Part of a small language model's weights: 135M parameters, 7369 steps.
Each number is 50 + 12 x the weight over the matrix's rms, rounded and kept within 0 to 99. Layers, rows and columns count from 0.

# down: layer 7 MLP down (transposed), 3584x896, rms 0.0273, rows 2331-2361, columns 0-111
# up: layer 7 MLP up, 3584x896, rms 0.0273, rows 2332-2362, columns 0-111
down2331:61 42 40 35 59 38 55 40 59 47 40 39 51 81 60 59 68 52 40 55 43 51 49 42 61 60 41 45 44 42 58 52 71 57 49 47 50 54 31 62 54 57 42 58 40 53 26 44 42 28 55 27 55 45 56 34 40 38 46 53 26 64 64 57 53 67 39 65 48 51 57 62 42 56 40 43 30 41 57 56 67 41 53 59 48 44 49 56 64 38 44 38 65 51 59 87 52 39 47 65 57 50 65 45 48 52 57 34 61 69 43 66
up2332:46 54 53 58 44 27 50 40 59 56 36 33 45 35 60 44 29 72 48 64 70 60 46 68 83 37 39 48 25 67 59 83 36 42 58 50 48 33 40 43 72 62 60 47 39 49 41 52 47 51 50 53 64 38 71 45 48 36 73 44 43 50 38 43 37 46 36 34 57 43 58 46 50 47 49 37 43 60 52 70 36 45 49 46 35 55 38 17 42 36 55 52 54 35 31 72 31 73 28 41 64 52 48 57 59 63 50 47 80 45 73 62
down2332:36 44 48 48 79 32 55 39 46 43 45 48 66 23 51 74 49 35 49 41 39 51 49 48 48 45 37 90 44 53 82 61 86 59 38 59 26 38 39 60 36 40 48 49 35 43 53 37 42 60 26 42 50 42 50 69 45 54 57 58 60 48 75 35 48 33 54 58 42 26 63 40 46 44 31 50 43 35 46 43 53 62 45 60 42 58 49 62 49 57 43 52 54 33 54 24 63 33 55 63 53 57 55 53 66 52 50 53 50 37 67 46
up2333:49 47 52 53 61 49 62 38 50 31 38 85 27 57 34 37 67 48 27 45 42 26 56 61 15 48 51 66 56 44 62 51 45 42 65 73 35 53 38 16 65 60 63 32 52 44 32 48 34 39 69 59 59 64 53 66 57 43 54 58 35 55 59 59 70 50 59 39 29 55 48 45 61 36 65 56 68 42 47 52 48 56 23 47 47 52 37 74 37 46 71 58 51 54 69 46 58 46 51 47 56 53 65 67 50 28 35 60 34 43 47 41
down2333:58 51 50 55 37 53 50 39 46 59 66 44 50 52 49 32 54 54 42 43 35 38 45 60 38 26 38 60 65 49 60 54 64 57 38 49 44 66 37 41 29 54 51 39 47 46 61 40 57 38 53 43 58 51 47 49 57 34 30 51 55 54 41 51 41 48 24 28 33 65 54 52 73 44 54 40 68 31 53 45 32 64 65 72 25 65 62 56 54 46 52 37 56 55 42 62 24 39 33 47 35 55 64 66 41 45 34 35 60 54 38 56
up2334:40 60 36 50 56 71 54 62 37 44 49 52 44 24 49 59 53 65 45 53 47 55 60 40 45 50 45 40 46 37 79 63 53 37 39 66 76 64 46 40 50 64 48 55 30 62 45 51 48 45 50 40 38 57 45 46 42 32 30 59 34 34 22 45 52 38 52 31 40 27 52 63 38 57 56 63 47 58 49 53 62 40 52 66 39 56 54 58 49 69 41 42 49 55 64 52 43 13 51 65 51 53 60 26 52 49 50 25 43 60 51 48
down2334:56 60 43 36 59 45 70 45 37 49 62 41 47 81 62 44 44 43 56 48 38 57 71 31 46 30 53 47 65 45 52 39 33 31 71 55 51 44 46 61 49 73 44 51 68 55 47 43 39 54 65 47 70 60 29 29 77 58 50 44 33 45 37 66 49 67 46 73 51 42 74 55 52 45 53 50 49 56 78 43 56 50 71 27 62 55 43 68 64 60 42 39 45 49 37 45 55 29 50 36 51 44 32 40 54 62 43 64 43 47 62 45
up2335:64 25 58 69 33 51 23 56 53 49 65 60 64 71 40 55 62 54 41 41 67 48 54 42 59 55 70 48 54 55 54 55 33 64 49 67 38 39 38 63 63 40 33 58 57 41 28 49 60 53 46 57 56 60 48 59 43 52 72 36 51 46 36 41 32 48 56 42 31 50 57 46 24 46 38 55 65 43 54 36 44 63 72 47 47 65 35 63 69 44 58 70 52 82 59 33 54 67 29 58 59 60 69 48 74 54 54 42 48 74 48 43
down2335:59 26 69 56 52 25 46 68 46 53 37 49 63 53 60 40 82 50 50 46 43 73 63 36 50 72 70 42 46 31 58 51 56 35 63 29 49 40 57 46 42 35 65 24 48 59 49 31 64 46 52 58 53 54 53 38 31 64 43 55 46 47 48 66 41 47 48 37 44 53 43 55 36 48 29 60 51 39 60 55 37 48 59 67 45 27 62 47 50 70 50 77 35 51 50 49 40 70 59 69 42 59 64 37 43 56 72 33 53 32 59 47
up2336:57 45 46 62 69 47 56 68 19 17 34 33 37 64 61 47 41 53 30 39 64 47 63 53 73 50 42 55 43 55 49 64 49 34 57 56 60 37 63 45 61 70 67 61 40 60 65 48 23 46 45 44 22 58 23 49 32 54 69 55 59 26 57 51 45 50 28 51 59 40 59 51 44 40 63 50 37 50 73 60 32 41 37 76 71 43 37 35 46 47 37 45 49 36 43 46 49 30 44 54 57 46 27 53 53 46 75 42 59 52 41 38
down2336:56 36 54 67 52 49 26 48 52 53 41 41 54 35 47 45 51 40 55 36 50 46 50 51 75 63 63 45 53 76 43 61 56 65 59 40 26 41 47 38 54 60 65 50 35 56 29 50 52 71 50 47 59 52 43 45 66 55 45 43 60 52 60 41 47 50 30 47 57 38 48 46 40 55 59 64 53 52 34 61 63 65 45 52 55 60 63 62 32 38 47 38 59 60 77 44 60 60 66 60 38 40 69 39 36 41 64 39 68 45 37 46
up2337:31 44 55 32 55 53 52 43 59 26 45 58 55 29 39 64 47 50 34 66 57 43 53 80 60 60 70 72 50 58 45 66 43 46 66 67 48 49 52 40 66 42 52 61 59 58 31 49 55 36 56 44 46 48 39 47 54 54 42 33 65 67 56 67 48 47 38 66 60 40 38 51 56 24 42 40 40 55 36 21 36 43 63 69 58 40 44 34 68 41 48 38 26 44 57 46 56 53 51 45 36 48 58 68 52 16 39 38 34 42 38 57
down2337:60 43 51 57 41 56 44 25 33 37 51 62 38 67 63 37 53 47 61 33 47 18 51 59 43 46 53 42 34 68 54 36 61 55 51 62 37 43 69 34 42 34 59 51 47 61 39 51 66 48 43 39 42 69 63 49 52 61 43 45 58 34 53 47 46 35 78 51 48 59 39 50 50 32 30 28 31 55 31 45 60 57 42 34 56 44 32 40 30 45 46 30 60 60 68 61 38 48 40 49 43 46 54 31 46 53 39 60 52 53 64 32
up2338:35 41 38 37 43 52 51 59 46 67 57 52 59 44 37 73 35 59 37 39 51 59 45 54 65 55 47 44 57 55 64 49 53 45 40 40 51 52 63 39 54 42 44 55 49 41 69 32 52 46 46 74 45 62 48 75 63 52 33 39 44 42 68 46 46 29 36 27 48 63 49 65 55 66 31 31 44 49 41 25 53 56 46 45 55 46 52 55 46 56 32 72 29 55 46 46 22 54 49 62 41 42 30 37 81 53 49 51 47 60 52 42
down2338:53 48 18 38 36 59 33 68 51 45 30 49 63 49 28 15 76 48 60 17 50 43 45 48 46 44 41 43 50 32 55 46 57 51 52 67 47 49 50 60 75 47 55 53 52 65 46 46 37 56 67 49 66 56 65 51 39 61 34 74 62 64 47 57 54 47 68 43 65 66 56 70 47 60 61 54 64 62 40 75 39 52 56 43 29 40 53 65 38 99 88 48 70 48 51 48 38 51 57 72 49 62 52 54 47 45 62 53 71 28 56 54
up2339:48 56 73 71 67 42 43 41 31 49 50 38 43 43 31 44 50 39 49 53 19 61 49 44 47 42 43 52 60 50 63 42 75 43 39 49 58 44 51 41 75 29 44 66 41 50 45 52 47 47 40 38 41 50 29 43 54 37 45 68 49 45 55 58 52 36 55 60 46 46 63 58 44 30 47 32 30 64 55 54 56 50 40 20 58 37 52 47 47 29 36 56 31 48 49 34 64 49 44 30 45 51 39 53 56 69 64 51 43 43 35 49
down2339:48 30 46 58 63 47 58 60 68 31 31 48 56 43 73 51 38 49 51 60 33 54 51 58 51 47 41 53 59 64 26 72 60 53 55 66 21 43 32 35 50 64 75 59 59 38 60 51 33 49 53 52 61 53 40 48 52 57 37 45 32 45 53 45 49 80 37 39 53 54 69 50 52 75 64 58 84 55 50 59 45 38 53 46 66 66 49 42 52 60 57 56 63 58 46 38 58 60 58 56 45 53 43 47 33 45 58 51 31 63 33 36
up2340:29 46 49 34 47 54 49 51 48 45 56 56 49 56 38 31 43 48 32 74 42 40 32 44 34 45 46 54 47 47 50 49 42 57 66 53 47 46 63 30 44 52 29 49 60 49 34 36 61 62 46 64 65 56 61 32 59 61 62 54 40 57 46 52 60 45 44 65 62 42 57 44 64 54 32 61 32 55 63 48 57 61 52 63 59 78 59 49 50 41 59 47 71 37 58 55 57 61 56 57 46 47 43 24 48 43 39 64 59 52 45 35
down2340:49 66 63 52 57 55 53 55 56 69 39 44 53 57 67 46 52 34 66 53 39 54 58 56 42 37 62 45 39 44 51 64 53 69 49 78 51 55 41 58 32 40 39 37 51 47 61 52 33 49 70 44 47 56 30 51 48 32 60 45 45 55 36 25 52 55 43 74 40 49 56 56 56 48 42 35 55 23 32 63 36 42 37 55 46 29 48 41 32 40 38 61 44 64 61 43 51 38 45 54 37 29 49 52 44 47 62 71 47 57 41 46
up2341:58 48 57 56 64 38 51 41 52 40 48 43 48 50 42 62 34 45 58 43 39 54 67 65 41 49 30 45 69 43 50 43 63 43 32 58 44 64 52 46 38 69 81 46 34 33 50 26 54 58 43 68 47 48 54 49 42 44 58 56 40 58 45 46 46 41 61 29 33 62 43 38 36 51 49 64 32 52 63 60 37 38 65 55 59 50 37 42 40 41 59 51 48 34 70 68 62 63 36 45 59 45 53 72 57 22 53 64 49 50 37 62
down2341:27 55 43 56 65 39 28 62 38 53 37 51 52 56 49 55 56 21 65 64 36 37 56 46 56 48 44 31 41 63 70 47 44 65 55 57 52 59 46 43 31 53 47 26 53 53 30 34 52 51 28 57 51 44 43 49 37 80 60 45 24 42 51 57 40 65 52 43 41 54 65 56 39 56 59 51 31 41 53 32 67 29 51 53 47 56 47 48 51 52 43 54 52 60 62 56 69 70 62 39 54 57 61 08 50 44 39 54 73 59 58 44
up2342:34 41 49 35 29 48 32 45 61 48 44 52 66 57 75 52 31 46 44 46 56 50 30 69 69 51 38 62 69 54 38 60 49 70 42 43 77 30 44 41 36 54 28 49 31 63 60 60 63 56 40 66 60 42 47 53 68 53 43 62 39 53 55 49 59 58 54 48 60 43 37 48 50 56 54 32 37 37 45 39 58 66 52 68 54 53 41 49 27 44 31 62 46 53 57 56 36 48 41 60 55 55 51 61 24 72 41 64 53 73 36 45
down2342:40 24 56 54 79 45 61 34 45 46 49 29 44 52 78 34 55 54 56 73 50 70 60 74 55 44 49 49 42 47 64 71 35 51 45 75 46 45 69 40 35 58 44 49 51 47 24 40 62 44 57 66 48 56 47 69 37 51 40 63 45 38 39 61 54 42 72 56 67 52 41 42 42 42 56 55 45 47 49 46 65 60 52 54 53 53 44 64 47 45 58 37 42 47 47 40 46 52 27 45 38 37 56 48 57 54 65 57 19 55 48 51
up2343:69 47 47 48 71 47 46 55 52 42 18 43 51 44 36 59 33 30 60 58 75 38 43 51 69 65 48 53 69 43 45 57 80 38 50 51 75 28 62 37 61 38 43 67 55 21 60 55 56 50 42 36 44 27 59 51 48 54 55 49 49 55 64 30 56 41 47 46 63 44 34 55 51 67 45 68 35 56 34 64 39 55 61 55 59 46 55 37 57 63 54 60 73 47 42 21 49 47 54 50 51 59 69 55 52 48 41 31 35 45 52 59
down2343:58 39 56 59 43 45 71 70 55 50 48 45 54 48 45 60 57 54 49 60 45 54 50 57 65 58 58 43 50 51 39 50 80 54 60 34 74 69 56 38 55 50 34 70 62 33 55 68 66 42 44 60 64 50 53 64 44 24 48 60 60 44 70 60 59 58 41 63 49 31 45 34 60 26 56 59 33 43 61 61 57 53 70 47 89 44 55 42 46 29 64 32 52 54 25 46 65 46 38 56 60 65 37 45 82 32 55 54 45 56 55 58
up2344:38 59 41 37 34 46 31 54 50 63 49 52 32 35 46 56 41 73 45 59 59 73 57 34 73 53 40 62 38 45 34 72 42 43 46 50 58 59 57 51 43 59 37 42 65 34 52 48 44 42 42 39 43 55 72 57 59 40 31 51 46 46 57 51 58 44 68 45 63 55 58 51 40 67 40 61 60 38 55 47 19 55 47 58 51 63 61 52 57 48 38 49 62 49 56 31 59 50 67 53 54 30 64 38 29 40 51 42 58 40 32 65
down2344:45 36 51 37 49 56 54 56 56 53 44 53 42 33 59 43 59 49 49 37 45 53 41 45 27 58 65 63 58 39 49 50 48 61 29 50 69 56 36 70 44 53 29 77 25 40 60 55 49 71 45 43 58 61 39 39 58 57 32 58 42 48 40 46 41 66 27 55 46 66 57 58 59 65 31 40 51 32 35 47 56 59 65 52 49 57 49 28 95 51 51 40 40 51 71 55 72 54 39 70 57 50 54 31 34 51 59 27 40 44 42 53
up2345:26 49 44 57 51 57 52 49 46 58 60 51 64 51 50 41 59 49 41 42 33 49 49 45 63 41 70 55 31 68 36 50 41 38 34 57 48 40 30 69 30 52 49 50 60 55 32 44 61 37 42 70 50 40 48 42 45 48 51 32 35 31 41 31 28 44 55 31 60 61 50 45 47 57 54 23 39 68 62 41 70 52 40 46 54 65 63 66 58 52 58 61 39 61 53 42 62 67 60 55 41 64 42 42 38 44 65 54 65 62 45 39
down2345:39 74 55 48 48 58 55 45 41 63 49 66 51 55 49 48 56 65 38 33 76 66 36 33 35 54 35 45 26 67 45 53 31 75 53 56 58 43 49 67 63 55 57 54 33 51 56 48 64 56 48 65 31 54 61 37 50 47 56 71 46 49 57 82 58 40 62 42 37 48 52 54 69 56 43 74 53 48 62 53 57 47 50 42 45 23 22 32 59 65 44 66 49 47 59 58 63 58 54 66 42 49 54 51 57 60 70 45 41 58 30 51
up2346:59 25 42 40 46 63 40 63 32 51 53 65 67 41 36 39 63 52 59 32 72 38 36 67 66 64 74 44 60 41 72 49 52 56 55 53 52 55 58 54 52 37 31 44 63 71 64 69 47 38 66 54 44 64 49 34 68 38 32 57 55 59 78 34 38 37 45 47 27 74 59 53 68 44 45 50 41 67 48 59 62 72 56 28 69 52 25 66 59 29 42 53 36 71 55 38 46 49 72 59 57 42 26 38 54 41 59 55 61 43 44 58
down2346:42 55 59 60 41 55 52 60 68 38 46 30 48 44 29 30 66 71 63 51 40 46 32 53 63 59 54 48 52 59 41 60 31 45 57 64 60 44 29 27 53 39 46 52 44 61 49 61 60 39 38 55 20 53 36 56 30 55 61 43 52 25 25 49 48 50 52 54 57 69 42 50 46 56 45 65 32 64 49 57 55 40 34 57 55 52 49 39 56 57 54 31 20 43 61 43 59 65 48 62 51 31 34 53 60 41 45 60 52 54 66 61
up2347:46 54 48 41 51 43 65 47 50 54 54 46 37 63 64 38 59 51 38 47 66 64 51 16 48 47 66 48 42 65 27 51 45 53 55 66 47 48 50 59 49 27 36 60 45 60 34 41 77 38 52 50 62 51 48 36 48 48 65 82 52 54 55 47 54 43 43 62 42 56 42 47 48 32 55 43 45 59 40 50 47 50 51 35 49 39 69 43 42 72 62 61 42 54 61 57 64 37 47 44 53 52 56 37 48 57 68 49 50 57 28 41
down2347:66 66 48 42 52 30 44 50 45 49 39 48 50 49 45 41 65 49 48 56 51 37 48 47 38 32 44 49 38 33 48 28 60 59 40 53 61 44 51 50 61 51 54 50 48 34 59 59 51 53 57 58 37 43 55 47 39 64 42 47 74 49 45 40 66 56 38 54 48 55 48 45 63 37 38 23 52 40 40 52 53 56 18 62 50 24 50 47 64 68 50 53 49 47 58 39 47 37 55 11 36 60 61 34 27 59 64 35 63 42 32 49
up2348:52 54 46 36 58 69 39 44 31 49 41 39 46 52 49 41 47 58 42 47 48 68 44 56 61 71 61 60 46 42 35 58 73 31 21 52 30 79 37 51 77 67 24 37 45 33 55 52 40 52 38 71 49 47 64 41 53 36 42 34 64 62 46 41 60 38 73 35 77 52 54 48 60 69 58 54 52 62 37 25 39 48 45 67 51 44 54 60 69 41 59 75 36 50 32 67 49 48 37 50 48 32 44 44 47 32 40 55 61 67 38 44
down2348:52 34 40 63 34 58 58 54 45 76 37 57 55 52 63 66 55 60 50 56 52 32 35 46 43 48 35 68 48 56 55 53 34 66 49 53 55 43 56 71 62 56 38 51 45 42 69 54 65 52 52 60 49 48 55 44 49 45 55 50 55 52 53 49 61 58 62 63 34 75 49 53 53 57 51 62 66 55 65 57 80 70 56 56 45 54 63 64 44 56 55 46 54 39 73 55 53 51 45 57 30 40 45 46 52 67 56 66 36 65 37 66
up2349:61 51 35 24 51 81 30 47 55 52 57 55 59 41 62 62 24 54 37 48 68 46 52 42 41 58 43 53 51 40 32 55 58 51 43 35 69 46 54 54 43 39 32 49 69 36 53 57 53 58 63 62 60 51 50 51 29 59 58 64 54 55 50 47 59 57 44 67 52 52 51 28 26 42 46 50 54 61 59 74 48 31 42 42 49 46 72 54 55 52 51 42 46 36 56 76 28 51 61 46 41 36 66 55 58 56 50 46 68 40 45 55
down2349:88 58 47 78 63 59 73 50 52 37 51 41 65 32 44 44 52 63 56 61 31 54 29 43 49 42 55 25 64 54 53 64 52 59 53 53 50 61 28 50 28 53 38 66 59 47 59 59 52 57 77 45 64 36 48 44 33 56 64 59 54 82 43 31 33 59 37 53 64 62 40 59 41 17 62 43 45 52 56 50 45 50 49 59 47 53 58 36 31 42 50 46 35 47 56 75 53 51 48 64 46 61 25 50 59 47 42 56 52 41 59 53
up2350:47 52 44 53 41 47 47 37 51 58 33 61 48 35 42 43 41 41 31 52 38 49 48 36 68 48 46 47 66 54 36 72 49 50 59 35 48 55 44 25 43 54 55 53 51 68 51 45 39 57 56 60 49 57 60 59 44 51 59 46 38 48 48 50 39 40 56 47 57 58 53 62 48 49 65 46 45 57 41 70 53 22 52 61 45 30 46 57 55 50 50 63 75 54 53 60 47 47 49 46 46 48 50 48 72 49 62 48 61 61 45 44
down2350:68 49 38 53 57 44 43 23 76 56 66 66 76 25 54 47 53 47 47 50 50 54 38 43 45 63 53 58 47 55 54 41 46 56 58 29 52 54 73 41 71 24 36 37 32 61 59 60 55 37 71 72 56 50 58 47 87 53 40 64 55 48 47 58 52 55 54 32 56 58 50 62 67 58 60 50 46 50 37 65 40 65 37 50 55 27 31 62 56 44 54 32 40 65 28 58 49 44 47 48 50 42 57 58 53 64 41 58 47 27 53 41
up2351:44 38 47 51 52 67 59 55 82 56 59 36 30 22 46 54 45 49 48 48 62 56 59 55 62 38 47 51 53 61 44 58 58 66 64 51 66 67 66 74 75 40 43 53 52 59 52 49 63 26 44 48 48 61 39 58 42 51 41 56 78 60 42 57 53 53 50 51 45 67 40 58 42 39 53 38 49 57 44 33 68 59 46 60 53 52 49 48 33 74 50 62 50 35 74 46 37 52 48 59 39 54 27 62 52 52 43 36 30 52 45 78
down2351:36 48 58 56 62 50 49 68 55 40 59 43 28 58 75 63 57 52 45 36 64 58 49 35 42 42 54 57 65 56 25 30 49 57 59 76 66 37 58 46 66 61 40 29 30 75 56 49 45 42 49 36 61 63 59 54 65 43 57 36 42 36 50 65 62 52 63 61 57 69 42 54 38 36 52 41 39 23 72 22 44 49 47 61 47 49 17 52 45 65 41 54 42 41 64 56 58 67 48 53 52 41 51 58 45 67 69 52 22 58 55 31
up2352:63 27 34 35 59 30 46 40 63 62 63 42 66 45 38 38 58 65 55 68 42 62 54 53 39 38 37 57 78 51 45 46 44 60 42 60 24 46 64 46 45 44 34 55 43 64 37 56 31 52 51 73 28 66 55 38 45 62 54 72 34 18 40 44 46 38 63 79 39 44 43 46 57 60 37 52 48 69 51 45 34 26 50 49 45 32 31 45 56 59 53 40 53 54 44 48 50 57 48 33 67 40 71 54 50 51 50 31 37 52 41 26
down2352:59 63 44 60 68 61 55 51 44 57 36 79 55 54 28 52 77 53 50 54 35 65 53 32 62 42 49 38 45 41 60 53 58 59 44 64 68 50 70 41 33 47 58 46 46 35 43 71 55 39 61 59 31 52 60 49 37 47 53 55 69 43 61 34 42 29 61 37 30 48 73 77 45 33 67 32 48 36 46 30 53 63 72 58 35 48 66 53 51 80 63 45 46 53 63 59 46 37 39 56 59 56 55 42 41 45 42 50 55 33 39 42
up2353:29 55 36 43 47 60 58 68 40 54 53 28 41 73 44 53 44 46 58 46 62 50 75 48 56 45 56 36 48 37 49 42 29 52 55 51 66 64 50 53 66 26 31 40 44 57 46 54 53 70 36 59 54 58 64 50 63 46 62 56 55 62 39 58 46 39 79 59 55 65 70 43 41 41 49 45 46 41 53 67 64 57 36 72 48 39 29 67 49 61 54 39 59 50 57 46 41 47 66 38 55 28 48 37 75 19 58 61 41 45 44 45
down2353:45 39 63 69 65 76 58 51 63 71 28 61 49 55 28 68 32 56 41 54 51 41 41 53 49 51 69 43 31 48 62 70 68 55 47 52 45 23 57 70 68 48 61 54 51 64 63 71 55 47 78 49 45 25 28 24 41 41 40 48 56 43 53 64 66 68 63 75 29 38 35 50 44 69 64 34 34 62 52 53 57 32 42 26 50 49 50 39 36 68 66 67 49 33 37 56 33 80 47 48 50 34 60 62 31 57 39 38 60 61 48 39
up2354:55 41 48 45 56 57 46 42 56 60 49 51 56 53 59 62 47 54 49 60 61 61 38 73 67 45 37 74 59 54 56 60 57 47 34 41 47 48 69 56 37 38 61 31 64 84 48 48 62 46 51 46 65 45 53 72 56 57 56 36 59 54 74 72 54 40 54 33 66 45 77 77 42 54 33 51 36 58 39 38 46 50 63 32 42 46 50 50 48 46 45 42 56 54 52 46 51 48 46 57 42 53 51 55 48 62 66 65 50 49 44 48
down2354:54 60 49 47 41 59 67 38 25 73 47 36 49 35 38 52 44 44 32 49 65 60 48 53 75 37 36 43 66 41 54 80 70 50 42 73 65 63 33 51 49 58 54 55 55 65 36 59 40 44 40 30 63 57 75 41 55 48 52 44 52 60 47 54 51 30 42 29 40 57 67 54 48 70 21 54 50 32 55 48 59 39 49 54 25 44 48 44 56 63 48 43 45 51 59 38 33 40 61 59 54 42 51 67 36 61 58 42 48 39 52 54
up2355:57 29 44 69 52 64 67 50 54 58 49 32 73 68 67 61 68 57 47 72 62 41 43 49 60 37 68 43 60 51 40 68 42 49 56 59 42 50 43 42 21 42 39 26 42 61 47 59 87 48 56 39 50 44 52 63 50 46 36 39 49 56 26 48 48 52 50 48 39 65 72 44 44 56 64 52 42 44 33 52 57 80 28 88 39 58 42 52 60 38 41 36 66 52 53 46 45 63 44 38 48 56 36 08 47 34 30 41 59 47 42 36
down2355:56 69 46 48 51 48 63 51 49 37 45 48 33 43 52 48 33 42 46 61 79 25 64 62 56 54 30 43 38 45 59 58 41 48 42 54 47 59 52 59 56 54 33 56 50 59 46 60 39 39 45 54 59 47 65 52 47 56 53 63 27 54 53 50 46 51 63 56 32 30 30 45 43 39 33 48 48 40 18 43 75 40 40 63 53 44 50 45 55 48 48 42 63 60 41 47 52 49 46 68 40 55 65 53 49 50 40 70 58 75 31 68
up2356:42 59 60 61 42 74 40 68 40 58 48 35 36 48 61 39 48 46 43 30 41 50 30 38 36 54 47 58 59 53 61 41 49 31 46 50 52 31 41 50 23 45 83 51 44 36 39 49 38 56 43 52 74 59 58 57 35 25 36 36 71 41 28 73 48 44 66 78 41 52 56 55 23 49 44 62 45 59 59 55 25 44 71 24 33 58 03 31 37 56 68 58 51 42 59 48 55 48 55 40 52 72 60 68 66 59 33 29 53 66 65 46
down2356:33 42 36 45 34 41 29 43 52 58 53 76 42 64 56 67 51 57 51 51 49 38 45 48 35 48 47 42 25 52 75 68 53 39 49 31 57 45 47 72 51 36 60 62 54 47 23 47 58 46 57 44 51 67 42 54 32 46 37 56 35 51 54 52 41 58 20 55 38 48 53 42 38 60 54 67 24 53 55 72 57 52 39 54 64 31 44 65 43 49 56 50 39 68 56 39 50 65 58 45 57 35 34 46 44 37 40 44 33 43 64 56
up2357:65 51 57 54 64 59 46 63 52 60 50 61 58 52 30 34 46 62 67 40 64 26 34 26 49 23 66 39 62 47 32 54 23 50 66 52 61 43 39 22 28 56 44 46 39 58 47 44 58 28 34 45 56 32 33 68 65 45 69 56 48 66 28 52 56 47 71 45 55 76 58 45 42 57 66 43 47 70 54 47 31 42 43 22 42 48 48 51 43 57 66 47 72 65 41 51 35 48 30 48 48 36 52 52 37 21 55 63 23 48 80 62
down2357:49 57 47 70 25 55 51 69 30 48 49 30 39 50 49 54 45 61 62 51 43 45 34 54 39 43 44 31 69 53 67 24 55 41 43 50 37 57 46 18 76 68 42 60 67 52 50 36 75 41 63 52 77 30 59 45 42 40 64 64 61 63 44 55 52 42 44 37 46 39 56 40 43 50 39 45 34 60 53 40 59 58 47 33 54 44 56 58 64 44 42 72 60 59 22 40 39 47 70 70 48 53 46 41 46 68 53 51 63 28 51 50
up2358:33 38 51 31 52 24 57 57 41 54 50 49 54 53 56 60 46 47 67 17 57 52 54 45 50 41 49 66 54 55 57 48 77 67 62 61 47 54 54 61 57 33 48 48 60 64 37 47 45 30 41 49 56 46 72 60 38 30 47 58 67 29 49 50 49 41 37 34 59 47 69 46 76 36 20 39 62 54 63 45 37 53 56 59 59 30 53 62 45 35 44 38 61 59 23 73 44 38 53 22 37 52 57 48 45 57 50 57 53 20 46 47
down2358:59 58 52 29 62 53 89 66 35 57 40 51 43 71 31 44 73 40 37 40 50 55 45 68 48 40 43 50 36 45 41 48 50 70 42 58 39 59 46 47 59 33 33 52 60 48 52 33 33 49 66 47 57 42 57 42 39 45 62 55 40 50 53 36 64 28 48 31 66 60 66 48 51 51 61 40 24 53 35 25 53 61 58 51 56 30 55 53 31 61 54 42 41 56 29 48 38 55 57 57 46 44 49 65 60 47 52 42 48 53 24 54
up2359:25 34 65 43 42 43 58 72 41 61 41 27 32 43 58 52 41 48 71 65 50 52 54 48 49 59 67 51 35 49 57 68 66 46 48 40 38 61 49 32 49 51 45 48 41 47 66 49 32 40 30 31 36 62 35 59 56 60 58 56 42 58 63 41 82 47 28 54 42 45 41 38 85 48 60 51 63 46 49 31 55 58 46 55 53 30 52 46 36 69 48 52 41 64 62 45 23 37 41 28 42 62 33 47 72 40 64 73 49 61 54 50
down2359:46 55 43 42 45 48 56 27 48 45 43 37 54 62 46 40 47 61 32 38 57 55 34 27 38 54 28 49 49 55 44 59 40 61 35 65 37 46 59 44 48 47 52 49 49 43 46 47 33 38 32 53 37 16 51 50 44 52 55 60 44 39 43 51 47 56 40 38 59 54 48 38 66 46 68 40 48 46 26 43 63 47 48 17 42 40 60 41 40 59 51 61 66 43 62 57 67 43 45 36 44 42 51 42 65 54 51 45 61 57 37 46
up2360:57 45 66 53 49 50 41 62 35 59 53 62 36 39 57 37 63 49 42 51 51 41 40 44 28 34 61 67 40 33 54 41 54 58 63 46 55 68 54 65 43 49 47 62 54 28 52 67 52 33 44 23 49 59 50 37 62 58 67 44 23 45 52 53 58 45 47 40 75 61 61 31 58 48 56 29 65 48 46 56 34 52 42 55 51 47 52 38 41 53 48 72 46 81 55 56 44 54 84 45 33 63 65 59 46 60 46 30 57 56 62 66
down2360:53 49 76 49 53 48 55 48 36 31 63 64 44 64 44 43 72 35 42 43 39 55 43 49 56 49 31 54 40 60 49 56 55 47 41 55 38 53 62 48 64 63 76 52 43 13 56 58 45 15 39 50 49 58 66 23 66 43 30 51 44 32 70 44 33 52 52 39 53 50 42 55 61 48 28 54 50 43 65 52 63 39 57 60 54 65 12 53 64 46 61 53 50 32 43 44 56 34 68 52 40 37 53 37 62 54 36 54 73 15 38 34
up2361:55 52 34 53 36 75 67 55 88 66 57 62 62 31 57 73 66 50 51 31 33 31 42 57 53 42 39 60 75 66 51 45 43 27 38 70 51 42 45 46 52 33 55 35 57 62 53 35 50 42 47 48 43 73 62 59 54 24 49 38 45 46 50 40 49 58 61 51 56 56 52 51 69 72 35 54 66 74 61 45 64 53 49 31 48 52 63 48 45 48 48 53 62 75 49 67 46 46 43 52 48 67 58 60 48 68 66 48 25 27 66 36
down2361:64 58 30 41 62 62 77 54 56 29 23 44 52 67 59 60 56 41 50 52 47 42 39 48 51 51 57 63 61 46 27 44 40 24 56 11 63 48 53 94 53 27 36 44 45 54 35 55 54 62 48 41 28 58 48 72 52 38 60 38 38 61 42 29 41 56 63 27 35 63 55 61 48 62 33 64 61 46 44 25 40 58 57 45 36 55 58 37 54 45 53 61 55 30 56 50 14 46 39 76 41 50 31 73 58 62 53 51 43 33 43 62
up2362:39 38 54 46 60 56 59 55 40 76 57 11 71 37 55 55 57 42 76 50 42 28 47 09 60 56 47 53 36 52 34 60 51 31 26 64 37 29 36 53 68 48 65 42 47 45 43 49 36 47 35 42 33 57 42 50 40 43 30 52 32 56 44 34 45 61 58 65 42 56 36 59 53 55 33 59 67 38 81 48 49 69 54 62 43 44 48 59 32 53 57 55 68 59 51 51 31 49 46 71 47 80 58 53 49 53 56 52 36 42 52 35